From a checkpoint of a small transformer trained on Wikipedia.
Size: 5 heads of 32, MLP 640 tanh GELU, 4.54M parameters.
Training: a variant of Adam for these matrices, 230M tokens.
Each number is 128 + 24 x the weight over its row's rms, rounded and kept within 0 to 255. Layers, rows and columns count from 0. Numbers have three digits each. The size before them is the row's rms in percent of the matrix's.

# layer 6 MLP up, 640x160, rms 0.0771, rows 305-348, columns 0-159
117:107127096063210131103159114114112113147144102134116085105117116104132144159130140148127083147134130138127132137077103097109129156147090118127155162128142126134131110120102112102138128143130104111096145151133132101147154135080145114100108134134168119134138120127110139166132120142110162122148129156132137103161141108129189151131124070189108144143119122123130103125120126150100133158180157198136160103126160151150124169133123134135114117120137121156122104178120078139140106100126100
065:128104148112141176124132113122134091115173091102107137181146113145137095127131136127138179083100176169117126135109097160129106119108177106118131130129158159147110115105135151119129088110105134134146098105129109118146181152097111152149129128110162123120111163139137140095133101122088095116118116090137163142138159128131134148083151131160086141069128100122143125161127132141148150084126104137112132107113149173126160138094085164134132171097113113119122159127135105104104140145146186
126:135106132125158118125134129081154094111142140111101103143128125087146191122091107144118119125117113145159133116115106076141135174089108139109130156154174150118146112091115124099142109140127099122124148137104098088176127112096139141145088119159170121059113086145106155136126127149122127151079118143129160134084118114123127146144179106125094083136120151098154124151118111142101109134154163131143132155130155120120132157140116183122132122142096100098133131120128168154116146128192147
089:147126095137140122107126117124150111109103118141099102117124113115148105113131112121122112142123150111163156111127150125120168129153114094115107144116148126134195100138076116090158128099187131132150141114142142161099141151135165112118150152110124151061100134123116140106137170102120129113152079125164116081127126108115102073116178125131102100130120122103132146152133143132114151111127128145151139143147171143137116092142080126105132057153173141118171158125158112168143126141068119
119:108145158131125105136103124101108125146125102124085122146150106140141108147151146120112100137096131123149083122101126143143188148161130107108109138134167136122131129091128136112161095138113136159117119126062112102112158123140125131140126156118118123127120178143127176108111170151116133153125092086146105128102160067165102155139146159132126137080139118133176134159167167121143144115132104143148127122106115171096108142132127113088158102097173161125115150106132111108130106052153157
146:129154151103136141125109123127140093125170135118117129138122110111145138122129102131102148058136194156126103139130084127134106145125108122127137140153142145147120107158107101137150107107163117133104124147129099084163141109119136141121081126173166116123114125132093166109107099156101118162097119135131140117111124137105188125137141116165135145097146087116121132180144136151139195097122128134096168106121129214140110123154104159111145086087112111122118157142139074134143135119143142
127:150139135138115171099158107111142088113129116112146124153142114123118110125128098124128127158129137123143138120167125107154165136169123108137149092118095134127182093110136086144145122108115129160144122117154111141107139135133130135125146121100118130108124127156099137115113149134096116114142124152160159088112100105160137187146134107142134089153114118165192131111147174126106152139147061160109134134136144187116078095111135133090095153130134119138111166144132054182136106085139160
027:142140155115185119069150164135097148126142167145137141157120131124140095162159095112096101105142107141140138123120143160134165127099161107118163091175127159126144153111121114114161139116159112160134142090140083121138125114122068100135168160138153127150121126164089135100095141131100116124113151101144094116131141115156119111132168125119159121122148114134102118120140131135112127138083142120117151113113181115126115105145113190187132120128143101140110096159092115092099102154126176
111:134160119085141103103111103107107106143173132123107086107112153106130117134113133131166125121131128142112137153153121100137161164138113089098184117086121102135107160090087130069197128102125119129157109153131099097133131137114138124128066121107127100094163100179123127125125123132150129136142131118137153117170128068101109101123135135119160095185160108114154121132131140117136143119167142142105163150135141113153109146163111154145161120098114109151145139144119152168161138163153141
027:142070115142104142100100138154102155114130088117131109089127135083142167119125120130103183140135168101115113128110100194135109148135115113115129102092130154129148146095151115146144137092126145147112110127086090145089111119121151111111098113109142098101138115083127146143118129123092179154097152125141097136126145059146131079142161119145125117135110081121094104098083123114129137122146111104095154129153141127172121130118124118117166125147146132154145143134173149155137159080101121
024:088120131131100153080118138145121140121170124075128170095143092093089125127110109136098151162126148173133138080124114126108122142118144095133138153175162125181145109143154098100143120092119119132167105127123137123112138129160119109096144114126203124134149163125163145162131113149118158099074108074128139108124132059155145101116134123140132106149078131131115144119140151086141134100131134118136114111150174171139152115144120085129137100119107147118137126137133161125114132098119137
127:121082144130139136135178113085174104132128110126135081119144100109121165104154153118159172159139118104176134119154142130140128154130148094110124099115118149141128135093153147130142122122129163148148098127125079125126116122148145105105145123126169074160106125139155161103147130122127116101156128091182105139082167143133112114192072143114167071114126132149146133151117157119107154088099105111078168111137113140128140149137127127143150130119142102119131144114141070127132117151105127
060:148133104133127109108116140161083089115165086094140161170171103163132119121116142134108155135098108143142167137126123121128142131125167108125113124128139155137163118099156101108115108081057128137143129153129143090097144109094117148151138126120134149147117144123110133131167126125129152082111163117123133108135149100133141149119121138157084115071072147145119074122151115128108141088091115156157134116105164129158122156105106126091148137151077145155086113152174117141105142102148157
075:131158087124127123098108138119128125174156117151135141137112121146133150140122128118140102126137133092102132093113106124118113114116147115137111101128203136148159063102132148113138072109129104130107121101120140132095122163117124136100143128140145136134146161113133165111152147130152145108077122113182147094121169071091176112121124122131062124078129141129124140127165118135105152052148130144131123160120133120109133132137084160144106178135177126127133108141160123112100132140149167
093:131140128101088134089145126139137116100139133153141111160103086123143115137115113128108156088160152144128110141166046120131100165183153111144149091163171098132156118176093121171131140146123132143138125137138082109096137135103148133136118123152135090157123115125089146106168126148100169187176134117166134122109170128116161120112140096142141076125085110119098150150137157158105141139117119123131146076155140122120116153120121147080118127104146115119118147119151131114129146150145120
124:134160139139134115079144103138121110121170100100128105115110103112119132079115107144132098130174108153181119123126123104134123159165119136107123130166133155141146122114103125118165115107152100126134139124144106122150130147113134126114134167132134136097121108146082154071140129105135104112127149124119146127117105140145126130121113109100157090166131106096108162131115113154111142157118123094092118180093144161121081134133139182060144132123111106075159179127147156206122107147157156
120:127146117135173126121089124110126111088147138098129128122140121137134134161128138137151138131116133149135109157111120121138121110140145117087119105111143104140101121128107128118193094071132136183165125095137146111165110176150140118110090130089135106153187117170127129121143110123147139107140152120154155099144124152102156140140093120151121112117125077116152166110163143130101120056114122131117115103098154112147106107122106118091119179128120122113122153152176070163141140075150168
102:108101151116157088125115131133137130099179160108137134136131120165143141170124160128138156122104157152114082103154116147143146148145096121104148105084129126120069144128126090073190107142144143148146101148106113106134103115149137141157107135120126106154140146143138136122156156162129101089142122092131146147133170126106119168155129132142104143107094104095152105153120114135148157054096143140107133115124097133113127057115130128118172131072134138125121132160157126140113150124108172
112:117125068087116122114186107113115109147137140084134142155139104157138119130091114148174135116139124138100158161144121101120130118106093128126117098154098141138152107133069108123135133116144105113126111134097069132144126114083154148097132135107184166095105059151100125126121124147116119144108145148129123090143095137102155112161141103147162118159141126122112122122125112169166105152119130135170176100114132141145164164164125132168126146142110115138129179141166128138106163153124115
026:138148125142138128165139151141175056098144134096137150180177077137118118117082132114123122150122145146147151103150116132102115134145137106142125137119117111131140131122141168114117133130063132169092153152135125110181139077126093140131118127090151133106124143118108151129156135165166163117190098118130125131163108104120170163113121122104128185142101129091133140146158144117145139100158138159119081147141104145140119125121126104130128096119079137094084094134129123159101138117121140
023:148111125144118145094130160050140122118128134096173132170133158074089083133147139127134089114147115135097111125119146130174140142095125142144103135130149110129083127136101150111115073135106118144128118137126134150146149095139084152100074141096136101093139127108105149136139106095170108129109045152146115136121146138171111148122116067154080133089115130140144149152139139118154143137141140130139149138135139103147134147110167153133135097141114110110114122140138093135124133144148178
115:144112142142127170123098125129121131076124128119107110152171096100127094118095145171158116145154131114097102134160158056124128145139100127093112070133085139119117146145079104103154143104134122147122133119133134125152115157134161106103108143168127130061114138140132131191113123129114134110117131146177136114119124077102079121160105079139174144154189129147112119172124111144112132118144132146094150133125137159121136113141118134139121126073141147120117161113133143132152143163124114
029:119174158141115147118096102098125091167104128139162143153078124086115122132120180118136134136117125177147155108131160147148131153119110085141139137117135094147129137152134107161057096131114138125120086153120156098181177132130098141109121141125127098162131155117104121163166155121139109124147136117127149135122121156095103149099082139114097118187137139080123128121133134153151159082123191142133124090091130127131127139131142114133110151141153158099135150120123124089139158141117091
125:107124123129107170117126100131114118139144148138147111132119077143139107120122162127121141118100159118136081131097107124130148137177126124142121143128162163131104102130133122097096103126138116178147107132133163144094158111150133125151143139107108151145085115164140164108106124102127124127162150091157111155175123113164140172132140115154103132101141094150140168135115134154113195118107084118151107120093137196099126094115105117084140091112199147101104153149123087134111133106129158
129:119123146111141135078079108117160126163102152120112159118180118119113080114146106162157127079132149108143138100135118130147133150155150112133150117078136128120131126101110122121161134080114086159113119142163089117147156147115141142123102144138145120140110131147114143114099142118093133105116140106124123092140136108164118116152127149160072137140131108168196136159151119136124139081177083147071129131125107166126128113097102130123131109100133106180117147141131080175165127116139144
119:065103135146106139146147123102169110116119137098137131110162119128115146140108143109138146106127142118134148137153123110151143119138150103093170131112121137138086126150168086116156069126179126131131147110152140144134112094099160119138107120096119104121110159180072127077160129132157142147150127125134142173183107137122153084120164148121116096124112158114134110111127118129138164126133112150072191145131142129085129096143115126116134112111109087079129109115132152144141151166177135
134:112091130090153113094174111111124127096161119118140131096115123114169154164153162148156176126180124146133139163132109117150134160156139120124155119151156183106121086103149136120138114124119114115129160155115087073157137083124163088120107129129133156110148104130098129104132122154125111108120120098152184121146112124108127114169124114167146130177143135089125124114120150156130112136102113142138145136097134100082155111160128117151125155081115079076145128123129127156120162121167159
019:120123107116080121172114134128130117176107100163151113187139151132072107146131142145131104149115161178122148108132139150150111111131111105099136113184126153183098166099075143159110115127139136156126122157145129045151144124111122153153137106108176131117127134151094177145134111123084129131122113099121119118140149128130151127150071128131130144111122120119130153109135117091126126098108135126123088136116136141075105115136103108110100126124106108096088091085143124136114110116096120
029:138176137132133142118161117111141113142132156092158138100134114083115125148155157132082109160124118183163150091124145116129106121148099112130103131109135139116124094181090140106108075106107160075156071141184138144157140170136118164116159132174103108156153143129155147157103125155135124115167110116093100132130117181099126165174125141108166118120154149115114111153130130123147119112156138127161132125151148152160142114133173119133135114123140111098115151123140143132151155136154086
024:125107109164131114103145144118130152176139093082097122150148125141144117133108118164110166092149098116113126107121119177117136147163142140147103133141151115153134126119152123120131129121107118192113115158160144134111122131095156088090085102132159121066108126115139173152123117106136147138122107141143161150087154121081124155083153108118094133138116124131161146086099115118154135145087108157125142153153120083154120139169112118054168120119102143142110114128152094156109124106131159
072:092179150112135120087133116137091125127130156135091122144145075168123137116110131168151140138117147128136142101141120117154093125065131126118125147118107147142126110129103145121175144131166149169098156140103110151118140097140107098090101163158123147126160165136092132124127116137110142132138146057129094091153168136132140128171142088120118115128122067127157135131109134146095150113105112168154123148119113120152124095121131102073082135128150121108122132152194142151118168121106122
027:119137110144143122086130162129114139128106149073122123079162112110207133136128107152098136129123112164110108088118138193127096148141129150139109104139137130134138106162143110073169126113083175113123141125104096111122139140138144126116160149126122142103114150163120157105161139160137152140133137124130114155134128104092131125170148146132160121110070121141090076115091149105114141126130094128117139140168140111140122119079086141109109106133141089162104102156148143154136140104143077
112:098099162108133172136095139109170146080121180117106137146176123118115064116122102164121125112128189101119136117144135130127129162160185148130118102090122110131146123154150119125118128140137151152131115166133156122134129087138129132134168133207144157145121134148108148135102155156110120092120084109155120112102141105136099138101097100119159128087117103133111157182106135127094146080123113158086146110088134140128138094109121133107136102136130128123122164122127134133121156121153091
038:124156119153129093103117126149113143096146129087103114134128132130166133120158118149187127115136112133099105115154128108104153134126181158115129087140100118099103162120126171149157183112169140104120159130115098153109072104090161100111173106148130145108115162161106142103127129172083169153145148154163126135073151142179108081103159123154119152145084095142120116108090138120100131102148125116135127133143085148128098130112098143138124125155140107137122107138122145145134126133093124
048:171112137131122111146176114158135127121107150112146120165161108115145117161155124127096129117093149120112102117114142107119124130161131129122136130113141138150140103168094147112149113140135139112115120145148089155143134119180113141155116126120166134161100159106115132119106134156110155115121149128110113147134131137065148080165212144083186120074118120064092086130096139128151128150124119097096118126194147104137133112120126168146100140086129112119098142174131114122140130124135134
127:118132152132121134114121119109125108168145138116175124141130115135179155101129152137171074121181149136181121122158106136104143202132141159097143097096128132141112135130123094111142134119133140156098119126106188120114138123126129144081089147144156090134115117152128197087129141135091144128135139132088082096085156100115126114146097113122148087137146078147126110186132135137107110148148116114124127154125138114126102121119133153089168076121110132126111155104141146127142107133129126
087:144097107135173132135123104101122082158099141116140117154156129122158147134147116132161135128182157092124143092145142122135139139134138083094122095121140144140167149112133077107126149105139139163151132150137125140103109118139111110072138144135168081098136130137136181121142157118095103068150122106125152088134138136117150104133087089167132149122164129158120119155160142128140131116135121137098130076127122136128123122160114154155169157115150067155086148105160119167090131111096130
106:126098105136097151103132127127147140152101125127136137133141112119116120092067150127116120094173126115127132137131071088119132151162110160144145104151133178157152080124117094115114092110153098127096078116130129123097138121083140125131127135153177104116142139139109202162118090130149118190113138132126119128113093126121142143148139094146122105136149119087119107163139099156084167135122143152104133127139156134109123140124085167116141128164138132123138164139100094111153127180178140
133:088135137146120136129087114126169118111111151102125154147160127140152059141126147114061110112129138126147118134074113121141156146135140136152146120089147120160157091110145096146117132078102103170107142157159137113097177106151137115103129140152137126139112162143106125090137164140091114122129117110124127182115157147142123139144133119168128117090132082098142181142157173147108155104140096111129120149130151128143092099115128102098119139097160103160112155101155107137127151121179141
135:094126152133144112143128107132118106118124176109133084148134081093176122125120120165129106090126104134151094130105138146137148123104117124112096121121151152140133103169070132098158132114095122187177110099083114151143125138116148119137096158098136124121139099152100133131144095119119153170136135130130139125114123100139188149136204063131137065094106157121141170125120133143125128087145139118141141125105119139134120144151096144124141130161101150086137138150149119144123161092114144
027:144111092112151184136116137106136111171125122123092125174149090139138087169096105093101101106120147136135133092135154171115093102130092133150101142099131126107108130112180106108152132117132122130114152119144106099162120109085115095131153108136167090143147118138110141128158152135171178106143127109091091130155118080139167170078116116130158141094079114108112155126129183119124128122150090124160098155142112114089112111158111103148145138115123119113118136143124136135127134134153172
137:131132134091124138131132108134106130130152172127101142094155134135154130144076116158122142091174129196129134162118108091119182139156086125090147112121132118145084166142107128082162118057124102116107113099129143078121138132107120139146064137132124117131150142132111124081147153134131110150143117132139119156098117094113142120151169130148111125117133143122133151107107128133153171108181103178119159117116115152104134135156111135152162122088139121101072138134153158152143143106118134
119:092154129067137120123128107162129128151128131116092126088143108091154112124136107178137097161170106137131158170073095122132106136133101121123143087167137160120136133076121136139126134138133135128110119141094121088121171107109120134139123116137156082105151116137102103124138141144111134198162100123098147132106140139129133156118151110133109072143124127171127143159142171129102114108159128204116141136166110151125105119160129118103113112127135171106114147089146142122097133097168132
100:186122101127133154123096103079155116112160143109090125118131105121153109083084100161130097138149149144136156116116136108139142102156131106115106113162120121137156146134060083090129150147155136139187131101097089143075118159105143129127147163141102122115143099150109165104149150117098102105149128137182143126096106131134122134126134074123158111116099121130146129132159136126116143135146128136131184148106130211154105132130129138106139099145114120164143152108127115138098131146136129
# layer 6 MLP down (transposed), 640x160, rms 0.0568, rows 305-348, columns 0-159
120:088087125161143123117107123132118134151107155133156132148123108095131131136115141130106104135154131149150160123146120133158099149126135127096118141135090086088127146141128139141108080100133105143144097156040122133121127110158137107170139126058132161129143104114143115111158142163150133167176097113109128130122075134137122158127163100133133147154167123116159120108135109130167092085139156123116074131151113094100158125119127135105125143135115151120093130159192128165122117170111100
056:121129142168123115138111255120076144159126127126130166149119107117137128148116156119118113138105112146131095127092090165144157075139177125125116125145119084112118129100101116112103155108126108108129144108108131135097121120142147127159146102132117103155144160118125129111163147091139125090108116151120177125148165088148130146097118127115138121119123160116144147105152099075149161151136149137147151121132110118133116116127129160103138120115159142145141107132112125129114104127133111
124:067141121151151136139151114093101136115111140118139171136148141110110148149123106145099145152172119133119139138097111109119109132166117146129141138116101118131124130127139118115121140080183130116081112155128168140138148118148110138111138132098062178130164142106135143100166176122133106113142195125154143142076163104131102129127155168120156171126115124139138099134133090157127097132134103118176151132116124120106123090076130092122117141121165135157123138158097112139130129118052123
071:119113140150134119146134182151148143134112167159105108153139131166115120098098094090155109107111126111106117124162150117142117123113153128122093139146107180140147152163116094171089087124104154160119138124092096154122139123127104120138135088103109135197111107112111163127097158093142102108156115168145148101099137101106135192163119106118116102147123128085145115141121119098144085110090169144127134146093107159144137173113122140167115147130105096132143121111128146140100141149153161
124:142082150119090131133091080115117117139106129126167149103074155117162165116139174158145132090156113136088170072164170178124106116116142150154116129108115101120135125125149139141077098104129116103140096117130111166133113186149152141135137110139135142109092146132147127146123127122167150109126101127118106160146091080127127121172104127115122104130163135155146125114153123182106087101130129126143120096150125163082155159152155082128108151134113131138110123151131109125113108157126126
156:115125135136150130143121238132129110158128122114141116117106122132137116133131170110127142137134163149102091145086073153140133135151111129166146144106152157152083093118089103113148090135162129101110114123150135103134175144143167143118105089128126094131125136132129169115141128111114129127126143121124150120176174130108154129116132123133122153124156084104126142189138109109145164113126106126125130077137128122136096115149076124151134103081178140140107140159142086110131146082118112
129:102139141202105142140137114111135140161119110145094099093160114097178156142108102147129125070088129140097142093135169163109114112142128141081150112117146130106106135149160118130136129131107135123128130148095155081122145142157155154124150118175097139111090147125144091139135074110136106171129120090164131158122120123180100145093131176146144093144114077120130147126127159118140132162141145117106108145138114143119150090152094091143145113111134144134159119123123121136169083130104135
015:117099134099128098145125161080145145135101116122129155126101116132132169056143131109115113117118143112184112154149132122080131121097108103149090142139122134122138131141155131118085150129115146151132126182058161108145150168116118097148135112120130118135117092150125131150093108146208146113126121099140150074109103128140137153111127176133126137139100131136156111095128141158102132133154096128122160150125121137130141139083118140104133156156079162113132132119153122119116049118137130
124:133111135148161142142126111135123106089108110100105143128104129124117098123123131131141156179126100149103150093133146174127091120111131129126165132108109131078115110145152158108138137137142106150107110108130110129107094119130135118164204143188125121161132122087133161145095089108125174149106114093114126152110140143191094168149141115103133174097111164142115062126113120137117133142135112140127118160118114140134142133152128113132115119130112132088169107097150094119136103160196171
018:105133148126134123147113151128146147134120129161101150138132074151111131128150106067138115115120081114164134123160144093127133107111115118154094131103111114115171148133118126140142122117170156172126138130112135096182141138101143110151208145140145154109135071107110142102118112154154121118165163111162152129143161163107102152126083125120152177115152126105175113115127111120103108130108160160110120118109090173125127099146120131162120144130160124124142141093150161127107083148180128
012:136082169119119085151155145147160130131109150153117141112095107119155123116123080095120140103090146083131130171135114128125099133102123147140097109122105117106142140137108123135164122161154129127117129099145142095166113122155107127176138139130128139106135079132172112140122094103163131132126089191104095130115156173146057111116131139102178150124152150162158105157108137175145101105089149142103138111111070131132155116127139146143142165121159111164122139121102112103117122108114126
125:147181114136135122123131099101126112079129172156112160119111121145097030092126125164140141146137138127071114124203155148098108121118130154136116125130125128135112168132105096115172111120114122136140143134108151150138121142112134099133126098118106133129147095084147150137102115153090156138085149123117117105121116130159152116105171148142096109162113102158155138132150151104117081143159106167162109149079116097131133150129128114108136144144148134103156139139103175108138150130108143
047:122121149125126155127093092095130152137117123128107144092128109149132161141125147125123116116129136120146111114091164139158124073081111111126153164134135068129142116130112123098179091119211095132147134096106129158121152152160152143155096114125119099160133131104160158103107153137121103135157104135147142138092160146101130133139140131102140168116174125120182155127146093111148152122160111070107143122163131102143096085154131120102107140131163138136185091144110133131107129112147109
080:162118161096139133124129078154180137122131152126124151087132110159180139147124126129161185144090136083185115139120128136162113105164150135137112132118103111110119140121162157113111127166138122142153124133060167139112148162134128119145109148101089103138152146101084132099107135115144097151136116143130126117079145104167091111117148113108153126135133165116148088128123160105101106136138154103104078155160112084123087126099137141092122117136147099137134129160127110114088162125115115
118:096125124089132157150095194146124111118102137117109155085104121147147161124142142141114147086120172136150135134097111119138124135147139131151158131120144175145086075150112112114128130129112138144092127147131124155126188118149163112141118092126129162138117129109135149132068148103108071096147159143125144120149111095142133185136159130116110148107140098078135129149163141127105165113102122124102079133129136136129081124119109127141126077117149136133171169139116085097146139095143162
138:164122149123099128097087103146163139136134129155142108138138115104054111115134110145139099113120170097121153114110143116141128094162172114135103160106066119134119147139139118186138129145134119127159162123114140141144101104140155102127142095133127105141096168179146087156105128129175132158124109097133084148127095129108147116156108135163111129161089124143118113107131088138107098128149141102151134121147144138127083188135149149123113130101104139153099107179135145092102144166104119
124:155157137129142114123130090108122155119129132147178111101154108077150125119128122109182104143144156136101134110117094083103145135160129163108126172118096141115123117113143138165071143129116112088115097149128125134128114123135158133145107098133160149127084147107124105144111152113130117122121127141158115141091144176129086147130134129112135118157163147090160130143110137098188144146176171164117099126152128116131128156076140128117111088116112159093108083115148178093102102130101167
103:115159136176119144153121136121114145139131144101147135141106118131103118158165150128087140098065139083103116136101174133144126100127114158132084114155147107146112136146110150140121143121116147150113115077126130119143131124114124127147168106138127121105131172103136102183119107107112159145134158159170102125101119125125147127113119125121098155095132100109125129114147098103140161137140136025147136129128126139135195141111137139107102144126111161155142093102100132118176081169155153
122:129157191122137114133077105179126127085146144132146103173109149102158153145179115124066112139138142124136128146155145120138089127128124125099111143114111088130161121129168112159129136108119151139110133148123111148104101134118110139108140134123150153176126114164083112169153119107109150130111115146084113135143111173150110144123136127129124116134078097151120119097148196159132101125112118106122098144137131144109114085096099138125100156177165101138099162130118133147069115110124108
019:153132117098107125114104052153140149101138121125160122107114149124121110158139134163139144172115173157080139139077119089142112138090121176095137098167135132182122127107118090122153147169124078082119086105165118187080109116143129156135119132175120170140139141122150129127126128092122118105111144142118115167109165123134110121138132117129111119118164128155117148157146139095165120155106133104138156121117151117097150138124116126096151119156136134150177105133117118109164149111116140
016:117138090107096156134086096115117151148133127139157132120106170122129107111161138185125149165129107145119139148152108150118118078147078086135108145131127183137142143106134081134156200128088119078138115089138120128090121135149144138134184117135117129128091166127110077110135143164106153074127166141171150175159145134134149131148117188123135100117124119127090133104154133135117109115121112113111148157132117129153135131137126123111132117126129141133089116099141114099100140114082111
097:097140140112137142131156102087149089070115070133121122133126130131111128120088095153188149151156124095170169169103104121145122135147182122122132175137150131091131134128114110166145121138172116157120127091150130085161124152076128117127124161112156151131158117124129085117099139120137119123130087128133159142145130107144076156147126117089110090144111094154128116159126172116155082162165127147129112147133137140117104121133165115098132134134135149119169120114125108095095118132106162
017:174101106162066123124127120151099101154116117063170142120131153132136167191129124171163118182123149091088095114129101111110132136163113142135133097121087189128106148115141177129123132129148112123128135131135105137137124132165143110137101181134113134093095154115165147130119186147086119191117152136107123108124112110115150129087151141124116097148130143133096134140139126138099127137133125107102111131130142102130133121126122160137118102101124113140118093143139089146112171132089110
117:141118152080125125170118126119135135117143147117145110135129145132128169195097117145139134080096078139120174155144147080124134124134128124129117155125086126129099089104154206125109173127139116126089121147126149128159166134112141129115149155140159137101118131078139105140120150098132147139113153124161126184125138132118107122126118095077172096140067153125085129103121113135143127142107140168128165093171115130126140096165133145131122115107098123082119133127130115146098107105151139
138:124104123122145165148144133139128135129150127126195137108101126130132114142135146154147125166145121138131123133137119132107106101119104068108190138146155102138149126109148134103161178153156106103123121107092107136147138098115120129127159144111079133102143076115125181142083113120128118105088144137140150119150139136102152130128142144195126127076090102103128131134103141158111132160139118104060193103098143177109122123143127133137115089120122107150149142097128158142127112165145091
109:159137125157131113175150129113163109085104159138166149138106110132178127162135124081086175139055077104145141128178191126097081112125110090136141137131127156120153117119137188161138133122097104157138135121150113102182103153125137132175129124081141133140142126125112115137139115114132095113133127118087162130145174154132125136120110100115108145107133147136146143111166088109109102119127132110119111123113110099145151098149151103128113096169146142119138108119124109096122114125124112
145:106135114112129134117131122133177148130088118114100169144118143106120132159156140135175133129145110100122099153118148168136133194144117161136116098096139108151141135157146124126108140124123136129109104088109106133147122146111186150136084159112141119114119125091106134106093125110088142164105136122138110066174098130142087097121127177087095160137096143143139135108155137101164136128137118155206063142171141136118147119102143131117145144139106141128132110079136121100120124097118128
013:127127124136128107178115087115139113144098142142170129123152148143144152138113154131120141120159155120124106123119100096126103152122182151129127114127150108095116130147117163118104163144138094152153144151141137106141145105145145139157101152151114079154126128154161126094098185142133084142126108115109087101133129146135077141087166136126077128168087141118098155129084130076143167140143145120144161098136132134144144079140125135115113149129140199123147129150138073128152151176107115
017:150076102149098106122101097147124089175124104107161157104156158134147136164110131124163167142128179097111108151126096118157132103151159128144134082150114145157122162109167167121133173149125120121093112103112105133123099148146143095133091120122154140175095143107147108104111148101098135121121154136145105125156173090118125148074119145171096124131148145135140139144160114077118180146155160099141121123113115120124150063121135151135109120109131143111109133099138132129157121110104106
012:119162122096157163143091099164150122092162100140137118165136108152158099151143139155133088113118126148160165150121175147082117075132122113097133174107161118174171130124099125135110126119124154105138125079143128119144111124147103120149128112124115131159130156106145108108115131136124139106130133175123157133100102174131068134132110154087185129112132132164091121131102118101100094130132122136118149137140176146145171154130170157125133112149146138152107123104167142087105164107122138
054:116161155146118131155098193114096124127112128136130111130119130139168100173153142075146081146154101112114134116105117132107127149108111120154111178119162168193166098144105121128135116138140107127141125117153121165126131093136164145156161050132101162112107106107155112099175116133142115134137151140100151094144102162109132160096164142128121112142150139126119124123162115094151127096146129121146147091122134121132143123113127148127111105103127142104095134113139113155184061109116118
015:099146140110142124128127092160178148117110118096122149151130116116133119183154104120139110138095121135115138161156155090139154114093125167124141119153127174164157156079134137137121101154131129122096102081147157161144116134149124125129142120124144138139124114069147116107120132084117141102111102117129143102104150162102088129113080120140174169133182164157174115126117107103150110120095143117126118101124107111149126089109138151146129143144159121117107125097129182091112096072140086
121:141105096157141119121087110140143133128092128121121098161092121150109135139079126120110121195193118143163113106136134090115155137103112139108170139166159112074150158122125156132127157113152100099119127129132121137160109134073115114124115151161143141129135133123142124152135087136160152150112147145142138104136101114103085166134138147129121132137104163151112130103133130138165084134117133121097120156087110102154108129145129160120094165158088149151136139157120118046151107111084114
024:095143120132132102158108145130169142118128111119123116112112137093106138152136123124099126129129140168124134162145102119151120125153144132130110140140135133154142089162119076110142077108138142078127157133113167091139172119140080118143074120134139143159138068104092104097120096115168134100115118116116130165133159076106112114140154112126166106124111139157133135117121061106156183148128132165155096136086135120120163126165140134144104165108142119145166121145067112133158146127155145
038:106141096105156136119106184142116120133138096134121154117133110171134164153114124144116131144147124146144138142130149082150122094102179143151159112131123113142182153074139136133109121116118121150129114115081184117101088137100096105127095085122127113128155121090152125106129117142159137112122107139140100114086152100108091148107079119125127151159153147200152103115187109126125108113178113105158153146112165127122128128128111111112157133158159129141129123104132139110149071111160130
137:139145128092086106135143110126146111151128118176118114094109134121130163133140143136161090141141131085175122089129154157132076131124150069142146136127118149122147150164113174116139108119111097148155125130165096136170092180112121146100140128151126103117156120115126078101115139164157123158119107121158125174120150116125178108131125180125111079133105158132143104115125135154128110082136093145110123098098123121146106159092139129083113107159130111112118127158093155146127126180138103
060:115160129135145148104173255144103135121135111138105089138131121110151150118142108132133117114120154129104121103130155125117111160129116105145113115150099097149146111125095165108095129088101126112110132150132103137154126141110129078114104103087171135142104153131092109144100170119137139130121130116095123115088146127141144123134125099143152137114124110092104143098129131082137130145138182148133162111135168140158104125158099140193148115111122140119160140103134141163101089148123141
119:150115174113132117156141157129184126112151156099115201133104146125133157133127130087107090166104142153119076146105145109170117111119149090166146108112159114126085166111116138175113137114128203108147137173083101125142118143167111135089125115089113138113135124108113120147107164131111143116131125127161142105159135133134129143107129141131105079100105111146149100123095176127122091131113104144149081147134141134143130111100115105140160131076129117154114124141122139140134104097112113
144:092113154114093135112132129106122133096129101127132126143103152108136125145060146116161117198145102128087167129137147150103105142131114132120136147149132126076126191116114091115134146162152097163093127146107134163178120155100136128147184125137125135153143109147097148152141138097142141126088132133138162163117135128142095119141143137097138164159084129170116128153117169142188121106112103083120115095072126127125114098136149113089096160112129116106139109131132117150154130118140117
141:134076129116146157116113124113119143109105131140135127111101139129156120140124120130122123152186147155119138148145151111116112110150128105077147138169186080120076139107136094138168136151090144100095129118112157117145165144150139094125149160066197095111060121127116133097119094162142119134124127145126131133145092133147086122156102108128144114122094120130178138123145150105123107166097173139146113122148137115124117130093123142075126119115125174113114169129120152126126120172123127
019:173126122086142114142097096152155174140133125098165140148131143096126126142149108161154144188092148133146123137108160091121146159129150173096122128124108152194142145098098145117125114147125130119109112119141152166077115152141146149160177142151092136116123137130145089120139123125095128098126103121116147122140163139116096115163125120136135143140148118156108132110092133116156064099108144067152144109108161084109149147109144118110111134153137154119175140142117090086097156107124128
140:142101146113143180148124120143152123155086117092129145159169169119144128138112095164133152135109130135107154110113110124136145125112152112121146111099118084115130124148135129101088124104083183091181153128124115088147124101120146141088145109164162147128131100130077108127156149151134156141163114130117161153130109144113143119094163090115113091163135111082123145132135145137119083144170098102135107127119159137131087101133140102177133127161103106165130137117150106087140172090149104
118:135119160129146135118125131162107124128143120102141145111144130127127116119147131122144188121074141141094061085152120141076128124109124125144152185130090149160156112118144111135105151115112131120144129169133149164094107090136120094134126123119153134171137095122136134166118086139118167139166096129118148113137124129112120135114114167102158163117141165101124112136129128107116150077132158062074094124128101153131108128134120108100159122099134144196181140118124095152116150100130136
075:105142126120157116128085138114168123169095109145147102128159144164107134183097084146141102134092170142143121173119154123124139112148088143117140148123180117134139135147142126156149141143134157152087127131122161087133144165136107120100117121115097112116149173116124118208137130133101156137144113132105081119101083137149088156111129094112078105128132074119130118100174124116116132143102176177124146114111100116126105134133138132140107106113099116175133105152108099110142116129135138